Part of a small language model's weights.
Training: a variant of SOAP for these matrices, 319M tokens, 4868 steps.
Each number is 128 + 32 x the weight over its row's rms, rounded and kept within 0 to 255. Layers, rows and columns count from 0. Numbers have three digits each. The size before them is the row's rms in percent of the matrix's.

# layer 7 MLP up, 704x256, rms 0.205, rows 325-343, columns 0-255
102:113150148146116175126115112084136136144090187113140140102052114077148152158113131124100132122116112180084133117139105114090070160100101179137117108079152111125118143203146105163112164102199080142111128097177135071139085142134164153144156117133126122102122117151104219156127122138162101120178121097173123135070126211142156117174165101145076086138085167136156146112140098160092128108155146125138121105177155092127164119131145171130123141037106092088192095167112107161137201115023091166157108174163124139109124110125135156159060106075172095117131164129146140108130105124146091104096165165138086159061056148141123121110135101095135142155160099162167195180058158094040171152083090126118126117128112120097088123158104163131153106136141139115145126166129167119179141102147150
095:068132104208178156082093100111061186160150138134081108107139247152154134163174099177090109087117160078085148110107157101176126099143055162162117140144109095126133102102074150150100118132082113163123096089115098141101080121125154122106169081078162167145154125146103079187072065121085106117136111113093126128145086135121143129152125134117114119204123092112165162182125094107142104118127123129116104154137127100101130133108195167148184109125141126127147141096140142179128084168196149187160123099154100153149120130114128143167073150157090161106116152122076109108178114094169149158142099145181176171139109112122134136104081158157146164114141164108113038134146157116087070129129111165139116128075116134110157151159197152101111121143152145128220144076114150081146109109092115
096:097136073176137095096137180158119115135133122146118129050140134135134121118138112154176109157082149148045128134155137113199139104122145124155102149133075150183139195061140217146125111176122142096151146119068087165142109096147086171141138104092142179095125178125131084093101117089127151183133125120088128126206183152106106177175037088078110130098127145178081118154125084124118126084159128134134096127126099176088109179095146133147151155183118131089106086175133153114125148113169105140135111186134126109168140090112140104166133104180114111145118129151096097089134117148124083209162162026144072135092127145113161075121133085102125088079151162134160151096142099133156149103114156121131172129095096144100202147087099147075148057144114115116133154120172112149182108104122162
096:139102131176147135181118125155160162106147082139081077147165172127144155117092101136195141098116120079142155131143095143102164097135135169144150113152122078079121073057109095061092095153148100150126089086133111196115122117104147186106117169138134160125110175139126146149079037167101136065136132157143123138146114119130162039127166124091150130124227158176176103118121132122102136101137157147130156187137052154149152122157107079175128148142169148089140128067139119195139105126095127122177184142174174142145150081070135086157115103140146092126114141141122123139113173126212166130140122196128166172101115149085133114102149144174123131161128118169184069087116149105157100102144143115190199130144126100130119170116100081178097144132116136098089132128103086142073142120098184
098:172137104106096104116089198154141186144124132175129181139157111135105169112089139084140142083131104089148167055092146079164195157153079168122183091167146123116120157145127109112178158147117117162154107092132122106162101140140144131102094098115129083131138155119139136158192124152074147172176130148088147157149115122124182115121062088109163121120117097136139129166097144173156135110152162088095027126130063181136120101123123134126105157134121156152134137086088152146109126124127080133086145123108172123145144151090214167087160133104176159131139115087157133125228159186112134110158069098052111184078084117136104095070108124062179103132099123118162133157131110116065111167145100164184139144131186084168153098142067081099136134154145110082084096160151129124128091093090129
091:089130094099106086092099121081087120042133122151103144064139124152128122176139124095139080116115096130126151153099099159187090156141180097090178105192110160116092126161069049139106119084143154126122169155194153143177089125133148076099095133133137132071130154072081177116102143093156128135109138079127158146136140117148118154155126134113159133115055157165166131136148075118157153151154069122062095096111174156137091128142100073136142130165163156095170136139159143137143203091108156140137163145162099131111193145141196100064122165161059141106183116139134120185168060110090186111115120148126121092091107171118085121142132131111170103064107091143100085058105128121130164115095120105115120100149066142073158155161096139186141134143114190098148129126068151147164153144132112
090:147108160092149115121124050146107047090075147157161088128144135110104170140122187128151133088123174167116118156139127106147080104157141074142144117147140108165129208143132096126060141096090111093147106133155157122122123166105110104081130117104133121116113136120147120009139169091153210168082132117036125155139097151126101104142118128135142111099081105135144146138224087127154111103112100155148133181129114179148123123118196114109112162130125153135196195169117125126131094175174168104136140120099153092135132104092117081105133133138164087220111123147146158130109149112137041166176125067112149083144130079135126083157127144143158180128151087143093077100075094123141157077166128092138158131107107168173133168143140152093121136109078160108164091075121159154112200148126117
101:143148101132166112158087145123174174124149162171130072137094129165131139112153080118151158163131174141136130163163116159111097130102081145129150059130147121112171154163107082149177107113116141169131150129164110159128143094149123108104090144143140136166035138086163153129135138085099065142164139117167143191116111161133134098159134103148138156142058105073128128115103119132105149107108145083121077092174196137180042105114105106138130088150154049114124173095132081170230106162117120123187126114108148088156050079126137109148118100149132131134077098101116091101171163143091195148150161180171094111134109197111162138082113131140118080182193151112101094175160103171111171159156116131167141150181103127060132141166158112097146134111120164147139115119178146196104188159110118
095:111095126123115132136099093200136113173144098190150148131130120109177123187141132162130163134137131117187173089104111040097159085100140124174113130114098091154100147110139145098188157123110074118185061179095135148121139157175092084113125165153125127148115138118186129122165147095189165186184153174163178112131083171167129118164117139081139144123166173083077165136144133051127180144165195196155116111136155158138129079094138058104132087113114149087113102148067148121121098092102078079136125142197112102142109135134098132134137114140109111117136143085153128124097141127101121188162140122158130135108051114111148112142091088113134089113085163063091162088086132119063157109165075101126214150109093107177066147160127127132112119112095065163128153148091094102112134112110113
101:166158112154151159121117122123126085121104073199149143158157154103151149044103121145113129122108092081159079102175152092099171118087145054164175110158088109117190087094102173133139134136147118109172059081128101098125116073162126132126123113115126122180122130153087090119124180105091096115107132150124091160135189091231084101114108152109153077090127141085137134085054148136167149177128076157174125119124160047174117127133103154132164128137137116165115129143186185094117081133176180138150134096094100169067154080129148138162116227177134127141160130135118084076101135169121134119195140106139153077111101118140120098112175145158147178104149188138132071141066168135104126159156142166129158119103124150090160155085133173076132112113097156123158096088143121128134141114136093
122:070109112096139116161127099180103129113095128127115094080198160115118147118152134094100186137156170097100155100153142113117150111149126151144140124081146054125169144150098149129160185186135145185099127055140074111131098130154142127127127127040149143090110113090095126105112120140092145143140111194117098096177131141105122102133065122206202072151160112144133104157095139206082114110129026127110156131110129093160088097154158199108198115177145183134116188086110178154129127178103104114097112179082146083123139148102146069151167111145112120127102140121088093139091096141119148106129101140186165148169157106065125196132074138150158173215135110100143122109159151127066125102133095089130141140118145124175136122150153148102103163125115126114133119094121084076096161150184124
118:157149122154071057113136129135101092132174097171128107110029128095099106171116129138122116144188116123116102145154077109153147165123147114085139178156109151136147098152079095135105125145122151134110159137094120110133118096116133172154057144082189131149155113146123155118177174143100129065164092184142118170139120167093106129141083114039092202159149129151126177073105155117154171154150169090149132139098153146203090150211133078065141116173182165052123140069160112054144147131153096121118136129118132126152139124062128099120161126146099065064159105149082098163164152103120134145133171146105199120085142157149124145061123115108093116096073133099131198110130098167181142110101103100116124093154146151082115102160180161118175124143174137122138099119132092134133105106098154
102:113118089133116170127226126092155112106111115127154156111137133144094033106071142131116116232147123153110096151179204162108122047130110112149112116085090096109121129091134119167172120120105130108127111158077081174146157078109133129169111127105135147078142173043107134092147119137154172119126113146157097138143101132181128091156105095181130124171149156086192048071208139110105089124150129122171149102125159147130112112100120138154130078118142102122105145118145116083187149126133147209200125162135159142122133111107159115086167150128163155136098150159223167142187178097095137151133142138155076129135109073143109095163156112123131145132119118079104155096151160168118139121128109101132138123094098149108173119157140150146084100062086083110145170087085076103095171131091107
094:138077113134170101142103126159143118190102109099088105111110121161115175224135110131132103092119079131161087137136105110189127089102161130141084104105151145157111122151124068160082089150063116122156139100104096120116150125129111080074095167132189134190212106119138160141138107144109105128149123141121147155173075138136024137146107132141088137114148114107119088191129114048123191104107106130185147100142120112132135203190092131075181174071091164113149104111134118132160131106078146126125117091143167154119067160135113124160197124166134140159105092103169126115114131112069207147151097124142165084185113094194090147104068182095151089071143113145105098105159141136166136106088100152139185113159128095135112169159158078098118146181105102114138090128154160132103093135164125
100:091121159084128087104122108077121153149076188155116074107187084193134167171092093102145168114063134113169130083132093048158147126112114165112121107080130139133118150145119111114113142107130165133115105084192143188118141153104054102131197133099118142136130142097124243146073177102144080138111095159085109158189107091109123128154146120134123110152100065151142143163124143139137147084080155055106129119094148113167137078172106122160211135111125091149158104137128120087101150131123136148094117121106146081097066195168166097111154108092142170105054160128107070112086125130073171132079142153159106175117108142122142191161163180148118120094112122152125138107125102061114163152111118133178078129120156145148087077105169103112126088154091079107142151145117134088103138160109098
111:124071147198103136102151160132109147187102129136153156171159123130084162143124094195147163163126171103180124102121129163076126134151089170115113143101126127158134173116150135123151070198236076131146159067116117089132160122085159124125143115090122129112123210113093149117191167174088071163084110110138164130099115101125106078121100104108061173126141154126145085131127150081088125121148137116101117141105121110107124128113113125099132099127063143169199207141152097185089104174137162156106124116168165149146127125075146118166179104189109136137100182072126124129161149149154092137082122171151087202160118145186161126083146136153176073133072153154125068132163095112116143089131093116105142141099169121123106145180144071104115101149151152077153097083156182157112139115135080
100:158129116142161126138132092131136099108175129118137135161142118153144142151176171156130139167094128212098155156127063201156117157079140107128130130142133081170155091153157104150083145107098153091054134105132151091098137102033107155155172137158150137103134092138136152158123072092140140175151138102178195188091103109147161127168148142153075125102201121146113108191111062144119145074125127107080104101110160141108108127128109123073148095148112147096063129097132104151145120114086115152110120162085136187172158119168115133166064151126124136136078126078157125121153148100122079167101124085069142098122090103156108112093148124081236132093115151154166159059117103128161089154159071118118171139100135125178091086066077129157120084090163115170131101172118169130052115114106103
097:122097133144120085173119151125138032162204127139097175115091085109148171143150122179169138113125084160110141099126057130160083132220139119155105136144113120146094115157160131113111131132150152058179170138129139107120133204216084136073129198163142120159096155141135107113111097147146204171168134125128094107091148154150157108102148151105183169177133127165142158123135161120187150108183172130178068117142094128132113126117138116107208143137088084116142108134092099118156137086116124112148100094131112168145185136121158119142168198193156121161095090149125090161123143137063144137145108164118057154156098159108168142112127085108119187120190121065154118144142124126122134139133188121150117117120172110082094082162150098104140180141162112143163112133140099204081118099106180
100:119101184106056108147127153142167118103115130174150170087156204093169184165112122089123142124122086087126096094152160109110149176152144076185154187125135128097150107066169136122117138049103116095138110162134166140098131091141095088164083137100168119114133121191168183164142169178177167117096099111154165142126098057120167150165074128108155083064109195160115085176157102184135192080100123135121076112145148100162123122138085181092094075179089153142118123147123156119151110186145127092144078110150117171116178098079129179131219141113079109090099129138142147175109118094153102138155097083118135139190113132124125143098115082096149124168132117099112084124121114154150143126095139125125117113116170137152110102131112121173141109135162132124143069146188102042139147155145077
# layer 7 MLP down (transposed), 704x256, rms 0.194, rows 325-342, columns 0-255
102:152142106131098111130093073112146049170158157187160097055120114106156130115181195174152077151149117122142090138114149143140122104120162147102104175110177135116135111083150109135125168131142114106144128164143079112185168111186148155137081158164075100119101098146106143081143163145194168100086110140145193085124129141134149161082158129121128145076093136107141124103097144137162105169076159079084150139168171149077114172191096129157200146096136117136109191110160110092095208136123078178121152157108123103154112193096155121129117099095119155101123113102172118208120179131104096148144177120136163124171147179132151147157179205203063160070118149118102150102090141096139120085153159093140121144135090134126127084125102139135148092083118140152093108062139142085126070104153156
092:091098117092097096160128125104131127119082113157110090102147081106100143156085210061170179155151136157136156090150073094155135000163135112144151171107117172134156152127107152108164151154107146086055156122128140098134116089120141155109070161159174122100174089111180123125117202143187190098145161116123136185134034166120076128127113142147129079097136142141138087100103112174126130126091157095140138145185117102124129104104168137114132141109109176140075105135156155146135188136037149107105120179139114116112142108115149119105171099158145160160116117200124149153130107121160141113143113151143154157181107102158142139107136156137072106148089115097130141077078098127145169055164073150136179124136136132167149120144113125120105181128145139162107120115140151150096173129151136
092:151126159121163106088080113165085139126105100160117142165116140112168145087127111084124119149107122114117141105135179115126107000094118117105142190099100134125140134095123143136109111138135131136150121138078086140113080113196113153128106098090124128126089153128125124141089127137144156136164155137103087175159117103112085141129129086124158104116151123151146101137100118126064099137119125102183124165079120133113187121108132143181090140088122132076130060127044128097098162093090159134081093150151119166133124163145140156117117139121133136111136098141123108178139144145052148173121154131120105034179098164105171148096115094138109127085121113195086101093141108083141105139079127120105122085130141091149123145169114170140129074102118163123143168105141088075109085068120162
099:135102083127095122086092165108142134105205162106144147113132081085114171148134116091121146146120135162162115138084129122104126000083099101171081112139147090085107165096155117156144118155155129130048105183161125147154102081068128122107174088110187208122144149104104141166105172123117128102152065170097112106135163147129151130146143114094137135113078104077135135067149101103037119152114113134126074157124155137183107101122132096101124131111093144119145069162141138119123122072091145124132155099094055194166182143128116128154130155166149145153178113118116140095139168117171135081168138108107124126122102141118119131132162134136155200121103116111117131157106136139131194118103164076178117198171109214120127143151115072201143170143112180186110141142117133080100183138094081
093:114144116117088158097066150122114128154165136116108174156151127099141174095110159160051103113193189157165146136086139122149076026120110115184149062146097145175151167147094149161151173119129150148084176174099149098140152106187109154100157134086151047139116147119133086101173156145122135070161158151144139148129046173132158162107156131096117133151100118147114117106077129146115161132171155084104118110108089129108097169080138081202129162139121178143120099144107098151155117097150138117121124215187138072146134157119139133164144154110116117096145107127150096110189199157148113124104133177093154151137146201094106120140122155150162098101165109133209125191106139074166117177132105113083121163163134093113101119170106149119125197086102165121082160144116179121144171170150145
098:118142150130109168137140083175144156135067133075209080133073073075114134103130107156179109097173136141135105145152182115090112152163183076137078112113174121054125162166141146161101128205181117143102111143129149084174091128133150142081122185181078113104145117134186125112195134099149099122100066116095083076098106113093063126114152122133075149146107151205137122175178115095166118095116128104136114145162103133107116108158104152133085116112074137129151156172190099174114120169104100169076123159139135171175138131155120084159118126155109118150117128163067068097144127146182157108178152139141150136176160147101155108056114147135142165105133139158153124112138109122119173086197126133181038143106149093162134107145115167109121099150149135134133039141182160151126133115126117
093:124085118150064157086107182134150132119121138152153107154149102098125117141147105134156106131142105109108114118121131112096158255072121126115110100142152102158121151121136120148116126132131100134166135093179111164142132155175095110156110165145197086169150149158119094154145189139115080218144103116146146092121098131129181117077156155142106107147160142087123100096150134129118162131129135154160117087138107077107125143091090168111201159040128024133145170181125151136092169123103154203161124099073133178080092113078086200200148129139103053141147128088151113117148148088145175146118161149138143114121114236136101135095112118138137133131144122127147204135133167156187096076139141156146132119074141140101106167104172098103092117166138124170147140074133096133105096138153153
096:099125142167168089136151139160116174143143134124179202091139136084129105147143149132127139134144145137171155147131120123093124255130122144135175158151092097131106114141162157098105134110122128136182092093124102139154136128083081131100154112098136122142068110077128126114124124161137110167095151108130105115119107111080152076166063114109133081143135112100136149115160172130162136118151120143102147103133137146168120088126137125166133157117114144131178136138181125167088095109136111152075147153112166105142115084172142151095118129146164117090087160142140086126120083130114108114117124123178130147042131166115113110153101120096150117048133140104114108187173141168108123110092131086159135129142156135082159171091120145114164118179141112075122121232113117097145120171136099
097:132146087093118147120083142080131115111185163127105110138146104141115150134128147168111129179135160112160113150110133093171090021145090112114150132103102156076114114084118079175083089053166127197106127079106133133122144123153122127147101127127139118120149171170090223123159153153116134087110172164113131135120076144128194134087075082118104154141086084154141110135148163111076164117084124095047126156134116159088104107135100153118133108114069126180134187134080165098135136151052152119075060150125103110104143102102168163146173148135114113146149128165083155180072138067180168095079065210142143140119099102197145170127092110129137153129138161158125149113123093112107114123153086164064119144130113172103130133137130105173113102109109118087111157089188173184189116130150103
095:105154115128135149143115110080082117080128137193116140169084177080124176074145094157090118112079125159134127122148116151119143054048068125098106062100097166146137091151142127123144123180131094085087133105158086107127085084128105133092185092090120118132109107096096136131130133157125155160097155137044108157167172106075125117147210141065139107147192076134143059138138134164085119135124082140143194131044075077145154122108120212166137136139087133120150126155125161055177079124145188149077147137140098152105122111113066061148125126102127170097111065143138106082144187137132112169108169117134126135163130127116168144124123177149111180126096116164109094092067144167063141155116113149117129167149100153128148107109110168180114176099137111118116140095163118103130123106105093
107:142120106126131118191132137120136148131139185122101097153118118117143108137147157199123121115133152159137156118131156128100109176111167124161052140108124141132104162112127160080055134170113112135090105104164146129127128044142133086163135149114098131059079130093100106154099109131082126255102096085144105099119162112111162109054109107135136171141190085153164133121116091164174112164122136101151155190103106147110131113119111186129065102104119198168133204115171159127107089136168124127135196130116174150099123073119127153114123128077150142112130131120125138131100152060110129210174126151137110173117178090099123078186108134202118106142094094169105145175135081109127160165179107202088111137164120065165159092075189121159130125142149109075147086166143097119117101112139156
112:107180169113134099089165101122114091121142167131049098174112139153131164162133114172116101111210183192124130103102122097137177167153181170083140082086162161208134135077171097185096112098110199105087211111111132067119141140104149133148145105177161098126138099097130111112126126161131120130117099161146108161131107132095191186117163132143114137182162108149099108103176140167214122124113149094117124181096122084111164141090119117076102102149135128060179142109084094120088168089116087147122136194169120113150100117104131094131181145124096092079147132143119109145171152106072144119088116173098151140090083137148143119114139101124142089110112117089177197131191074130157124095166148187146105127163154146063129160164118152160122112144169124107097135150123166176111167104065121
101:120149128107103157165140141164129125096136119112142129142095134131127141097172143133194089078109099098125146151158122144083123070126181098109178099115111115171160188163153133148165142170175062145070149111149111111123127102176138156087123113123162131096181106081066158068115172127193167091138186149112197089147133129102145156132117089117089191133135131166075159115199144136119192136082116104116128145119124119126087142166076119112144124112143110095173104065143087176142175119157127053170138078121150142170123110117155104115177169041075144114151144139113116131124084140128111071152122127164071077113159107133171145139184085163141122118138175185093067067107126093177127145152065160134153132136106123126157149158018163104158141142155140130147168125137138149167131194093115
096:194144115121068174096145129146117127155124179079133138067132156136120133085106128148115061092157119150163230128148110142116118102113063090057107138161094187151146094169139165126165147090113135072117082071134097136155130094106186093095122100183115133115171177069097091069124139167101132045139146128093128117083159146127132124095161091155137171092120092140126159098122118146057161184103160071090162186132138053094153074124131152154129077092122117085129075096171188125111142161172128140147159101116137131056148100150133076117127100155111122140078095154101121130120122095129179148052170162175122092110099181116098095165084108108068114124131105139116161130145143132106098109152109165130139094155141091134088158146148122140144164144121159108149147137152082082090114193138134
094:067068139159118151110129149062131207080167091125093087106124099168122100148137160117165142128080113088167156137099136192138079125145108162109091091162129172151128182137150182130100146090125088143127144080153126143133116112132092135138137145114085102174033114128123087145163130128114119174073115151157115092187101155147114100124151108101120126119112118119112197133201173166155067170175126102115143120166127103092101099168208178078122119129140207154068109140146155146093104089113111108123173074090135172156139146117128135111154075143137104122156106113139153116157158053083134100182176104086158155163105157174126118142117147146179167151155145140145170170151104123155120119165204113140145104128133141121081126121132110155092100147095218093099059207181122106116098143115130
089:127076123091115115101085115110123116155158108120119146153117142128128107116144081131090115135159140170157156148154160170132108000134113165088127109118143108102147142128121141098167127070151138127064139114130099055160115108091124072123117073117121145125124171132110176160133122116099064131079117124067166083151136097104133062099122106119109148158047113151125142136126135097123136151122122138116105167133157134076146109122200084113138098157119070123118159121158144137187130158127144115082131115135115077134087139105130129120184110184116143133122125157172137152135144116114117145127137137089171126155106106143124113179129139122159147133122122135116130112154066141096081148130154148108148108106107157107092121125098139150149082129122146144123134089126161123117122126118165
102:172131163090171161129137163142095204199179124134141103162061097082133171125137172140163175162116162039140167160090142069072164067093098081103103108113121100086105169128113178112195151169093085159109130127144118146186124136185121186128109155067150150130105162092136113138124128045150116058088174165131175128128097147120126120074142185149204123093133161173148085133141107135133179141127097052112097171128137143157159129145162104184125082117122109145106154118150147144081104140144086144089137143091150144095111115121117159128103132173120063172123133145150136138153127099120172115154118111139095142120196135143139134116170134129133149166169110055149090131064134147146148099137156115157161165138106081105120130134152111156140185125098137113067144088144117107215161124076121
096:156131101078180199100155111111136101167148131127114110124099103091067168116118132129172132108103148133117144088162111157097056000124130126153130112122168117122138139086110145105122153110122158104074160140102114153096080104088157146112121083095121131082127129128128199116123137141169140072095126119085133107123102133142158108140070114143179099111093087113124108123144116164118084150046129166136115174144151099079125110107159119120121170113098156140111120074122192108118144114166104132139118105131149136111134121102200117189138152077157149133114127128112169144144115138121127129145137109115126120109160118164071202146118148206153128123115135147111133151122083138140103141111092150090055137096134091148097080130159190102107121164120094061142109034172146165118125119134104
# layer 7 MLP gate, 704x256, rms 0.193, rows 326-343, columns 0-255
096:204150114191136178127081125133131194104171084104097115165128175151177128124145088170092079136114200128124105117094154149089067088120091116172160094093136141152142161097141151125093140130117126121083115131111168110122134132087163089122112117105094142187137133133137163128162102174127067108129112134141134130112199090140166128106140103074117160160124188137087176169128101043073102098123110168089108105118138078084122134159141067194066060148118134138103097096110119110094111217157141040145155099132164183144133125143052129165047138114101190138090178138123079072174108115155180138174122101125151165131133124106135119090049116161132144102097138137144101118138122107180122154120107135117099128129182090130124142108150102170121117082080188158102114123115141135168121139107137
089:130162090126096125149115165089124149102149136142080049084067151152144094108156136098095103127148188135090095124107110121153154083112164150161141091112095141178122174136183140161143134122142113126147174088161108153124105104104084171175140111112144180108146110128126107079096196132187149126105122154123117155197173162138091174158083062110095152139113125121080171138134164194103113128148104125176123085140133145147130144122134129068154117162147181115155118115102079167198138078156144117124106145126128105118125142076148116205091148198126102102084154124108112176117107140137147153071140081156115169141116112123142098158121139070179112117115157096179185057071135127148152171165078183141148182165146177102124184104135143098138122168167123167153100171155085208156200194127157
098:108173118072095111118162179075088099210148117098162145095161173126119082167148127165123189170172152197136123138097084142104135160104100143178145126139174086125144088152160028190129155132093178144123093196148108117111121165110142123134146109166131138145097122136076139115078112097162153103146213126136103097094117184137157151197132164167170066112111089102128126094149089123104150128082109123071104053162112117100109113062139178163179068121116096111143197173132089164109128105154187097129153137106141093125079136078103157106139131116109153137119104117129112117088155111088135129128138141111115134121087165105108119158133113127115129097140139097092126085107165147123150122106184116116089202185159114132123063053076156102143154127161087117175113161102160111130153162180088
096:111162194155107117160123141159186194144162124130121090147187124143135157138157153131118146069059099124108153126098132084152109093182132182149154142082083152142153216136162106111148161101089124150129094119049152168134145092131123116134056112097027135118093164095124127083153112137097103159142147107092109067080056143113120144105134141131123156159102179110140137183117140200155122104162125134150073158178080135092106075114118150163091178114164180179112100125154149174093128156149123144098129103155107143110186107168137122096108153120152197114081149106152129109156152145179176113175120158149158173090113126135119114139133169153162097133056158175130121149093090137117110148125115087125142121090180070089182082113087163120098160170100157120081161158131095122102133125050150
099:123176120156089143113154165120132069090107152126141106070108086155094126098140131120137104110137102139073114107049149168123149138188127122091114071100108153079151035121128099160171166154080164180106140128132162129129151164113135096147133091117142094089117121134158128094126123173067100079107127159143117136062114084164165176119098099168125165188115173115159146166117172169132132097105125127192122089170145129175059087166154115141129122163234152081161153161197136112141180131111122151152068164098076112145141150128129106148112077107123121156144111096077109151176135065175078094167105170169114227122163087150121096165115117135183098110122172163086118133133136192130176140093101105109111094127096114156116139115096120069166090094095148151141136142150145113108150176122098
094:093185167175086160050097148095134176098096178122143108097149096138130093143097136100062139090129107106169121081119111124082130175133089123145106115165077104126094120151127114160151182113126084127093119125072128122143136148160154159115167155111151108110196116157134129184073123143194115091135095112116146070195129112103132089111106138109130148116086179106140093177068161137163129088105145118128175093140090146090117141100143145145156060125150129156085125185112150144115110139122081205088149141102084130105122151144072176143152128111095069084082125147077060071172169119110088120119107079133147106084144113085111129101111109137161146106202162061147089117141148112156122151103112118131178153111107071114163106139149114102136112230137143135177147105091201169106109166194165
099:118087143115082178132126126096094064114084138059118132104174046118090139146139067097104095152146140109188057163157133125075193135136160098167097151155133106163137167148170120116092156180117108145000138108120139131128149133092090150105095123154101101137088181123112147124152168123177157134122155093072131123143122129056098127156173135121189106117160102099132119117169122108079092137180098174131117121178119114200105121150161146108125179106133140121106098143096090081121171155120153139170109079128131169075174180070095145109144130085086114137095114068167148127143145155117073137091140150119139141121119153072177101124135143104134138140074109053138179114142149158139117136118140117153128127150124146181102154106086102167174151143180143068192161079115058153154139088111126
097:109095110182144143111153135122097146141080118139142158155142165071109136133108105115160165108115124131120141070132159105070119088101122196153102097167122117188105150153133167099103138128124095079146078134130176139090091158087090129138131176142139128121079099109089117190107186139110123147086088188145116123161103190159103127108161180120091123124176153128088107145122141145112168067157112134192120140127099129145142084132175089162161116120085120129119086123129170049163104120114095088166157148175149081127151113163148167082103170104101082119065122080133122108124094190100104116129113141090159084147060170095143132111107145117098094080100157140128097100101125147166160157055180144165095134142165089165177084114128178122114036081088137155128133184134045130070191089075082
095:171129141176149196122188089185130163088090093137117126222149094158153070142143161122166093078097129115156124215098159137091108144106156085140158108101088103120151122154129124125143067164138147172128134122092150144135131126197095110130099098122129103153136183161092105157150130103105093123140147145165131152089129121096121125115102109188106117141131101096121073127132136179112063148176093129133098084094094133124080144092100081102124119068203161135117129083183128144124106070152072116103101147105128148148121078102152148110084145107114151119168165079101085152075108105104121075218136163099098170093080147181110090159095116085155113120198147118205103154108139185148143109150046057106157147101121116090177114127128108142125102121138184141105128113160110161170126123138077
108:092126164102144147159153117139200131149163099089131129140047130121041124113102121131185121109151111164112137182132148177114146150142155148087203162132077162136105119112128166077113133014146154089103109120133141216120166158147150098117097120185074189174117116178149136098120082136121123114131146100139148080136144094150176098138146070117080134096095154112068113115153095083067131101122210119126128117084118147072132169144144051151153090051102106107165122133104089124166150065164143115124150120123165128117116069109108124136129115192141149060076151166082130132101087161117086130091120127139134127152132168148144140166161102088118097144140156085164166083137118085168174151139135127096124107101133160095126142081079118163171150120120130122078120154156157172121053128134147
103:058108136158132105098084116190155111152168093189108123069101095072106156140083172192133147137180113143130136102045122107150098131120087120146103180154107138067126108127145139130065079173153113100092127124121154192079160141126178129122137135116145084116163166133131111137136142097066133060095110102138053109148123108128133135101126111123121105150168142066137127120139156100122067150172127104107098083129070093135071133138201084100125140075115115146119144103113094092167145105098092132197056167124192108102155086116174090090136182110146091114164164157115130156142061112137115106155187165115186096056133087090143146152181117127150145110140095134077114082120104147225122126146117171092175115139132150136166187157147138122111147128093115138153092108135082082135102128124163
101:143125100165160121213133152123153144154082112102103126110161146129114135129162094122143136097133159101152115097093155145173107145177103098106155142159187082130057193151126085057141112084171142115119122142090123139142124183128134117174108085106119141106166142132177098135113097168076026134111099151080122079111101153161129109139112106092152131132164153111127163138101161080102174180147198086166109185152138097130185107074174142173080220112099125128106074166156130133195122084119148138075117136142100092051182115133123150125141147167088125100110080116107088125114202154181136140099077128151159145180085082160096107080078149116087130109137139103140180097182152148066057093148145129104132070121122146139111158125152146145094115163160092142113135107123136133082123148169119
097:108109113084111136136113129117179139131112076140192141098152126104108128169079074151188153088175127135192091185163128124066130152161168184112094163148134116082098108142151158145113162111140157110054171087094114145062134113199137141165158093101114072095155110191167147103149120142122098169092136154132162127145101143131141107180136166103162147131106199115071121163148111094184136130133143087128168124139170192140152112131144170157105065059137037161158130108111097071114147105129132143106073150103161107162156107149123185124093110163127087170179162106185121095154155130106130134162131095123147109070118113147080181085086174071070099063148151179087168109134118122111122165116111051099113147162121100131092153158111129069139125113109123073122155106126107111088130128114161
103:148103122184123124101159088164150121110156155149121138137080149118089186135120086137137089137119156172113143128051180182118147127136146153096140100184087141154107164163125136161151108159154088130159151164207103126182137139110143176132105132130160159106083149184097093074200137140102093111128128138133139094124122185167179146116137071126142143127123119128114120051153108114159102054128094159164157120137108100087128190143132056094100132140159112104119159088113075112106140128142158092148081108080109152094144111091144103138126120213162143099123150138105186097127142162084146189121169067103120155175131128182133154079104122085156114169136132086111180144118133136148097132090077104170131159173125162104209111117071217061148137173183160151108115167099173090122181167160146
103:114072171112117106104140152124104137081123128097102156105127159101090139149131191096136121145189149145153132062116157113089104104085142126107139096110130098142068114127115092090140165145174102164160154099123103095173170117086192108144076181128098173107156154148167158121106190141087100147120125101137137130115144128175129119101110089088099159144149152160083181155093164125127135142024135050166158135119118144174049088146097177120157130110118181113124176180096115198136129125132149145111120157161130139111129119144165144174171158229100125170089104054123172102169174107134111118044126124116126148226139174163172098077146184133177140104105136131117070163168113070122091133083101087110142152121098113120142089163168117143092074093120138133122113131124126111115118145083084
109:163131116166122167113148133149168117051168164065119127170147143151096121159174165156125129126136083138173087146095114105068148074108155140100146119140129135123123158133117174131167162081103088078181101071154138133130190135100150151165150144129195114147109162111147078171181118105124149076106160077066086048175111127094143125162129143152087154132155121141160102092138134116107126148152085052135115156079205094137098112114165157134141151094138199175121076080134151072127115128085165119125119163132193108134142142094168133106140081186093082117126136118143118065127100130096165084161152151149103200117084157172163112157146134120130062124116172154175141141200093091140185125129129084196150153109160138129150156132171159111111185133130109179124120173119154175174176123162114
101:150157173169068177180123109095061114153186138111144130093081148111085134174130143134118138071136102176127117154156079138211077157178115162105143152131176162104069127105175106117106081100092120119142158121150214108077118171113082181109128130104113116152101145152149109122104048107072201192142128128089166091133140127160130148126116123180117135141107112163116140127103117112151192110085103075110094130185157152123151109128139085154157154147142118096149100153102130034109148120116166065107147163113100159131170120155115169107150131143181101094079045180122181162100176149114136107104064132090044192126096121108127109132111106154162138144210140116155104133171151071092152162089131127143132112116152106118132122103139086097172088136108125118154108124078144113090131133123112
096:096136179114084174113124161108110140175101178137087117116149145089137136159107113078084054106154152094125181132128052119129083173152118102119128137079108093161131157131157134073204122171116125152131130150077129171088152063154091104132100137094162129102142109087071136088098059140151203145139108089097118088138127111125065166099090155084150100135113173145170155094180104144127111117114090154059091146103093138046092114177116173112138133157080185110156103123148101128128164140177102126114106141146157131130153117151106178156142128213101158093144131110106155183125143081103198096122150173085118167134132136159146129106188199171132100113134135143101110142127075118153131098076125061169131050109129150113168099145131094111126129158146133117150186105137164138133044165124097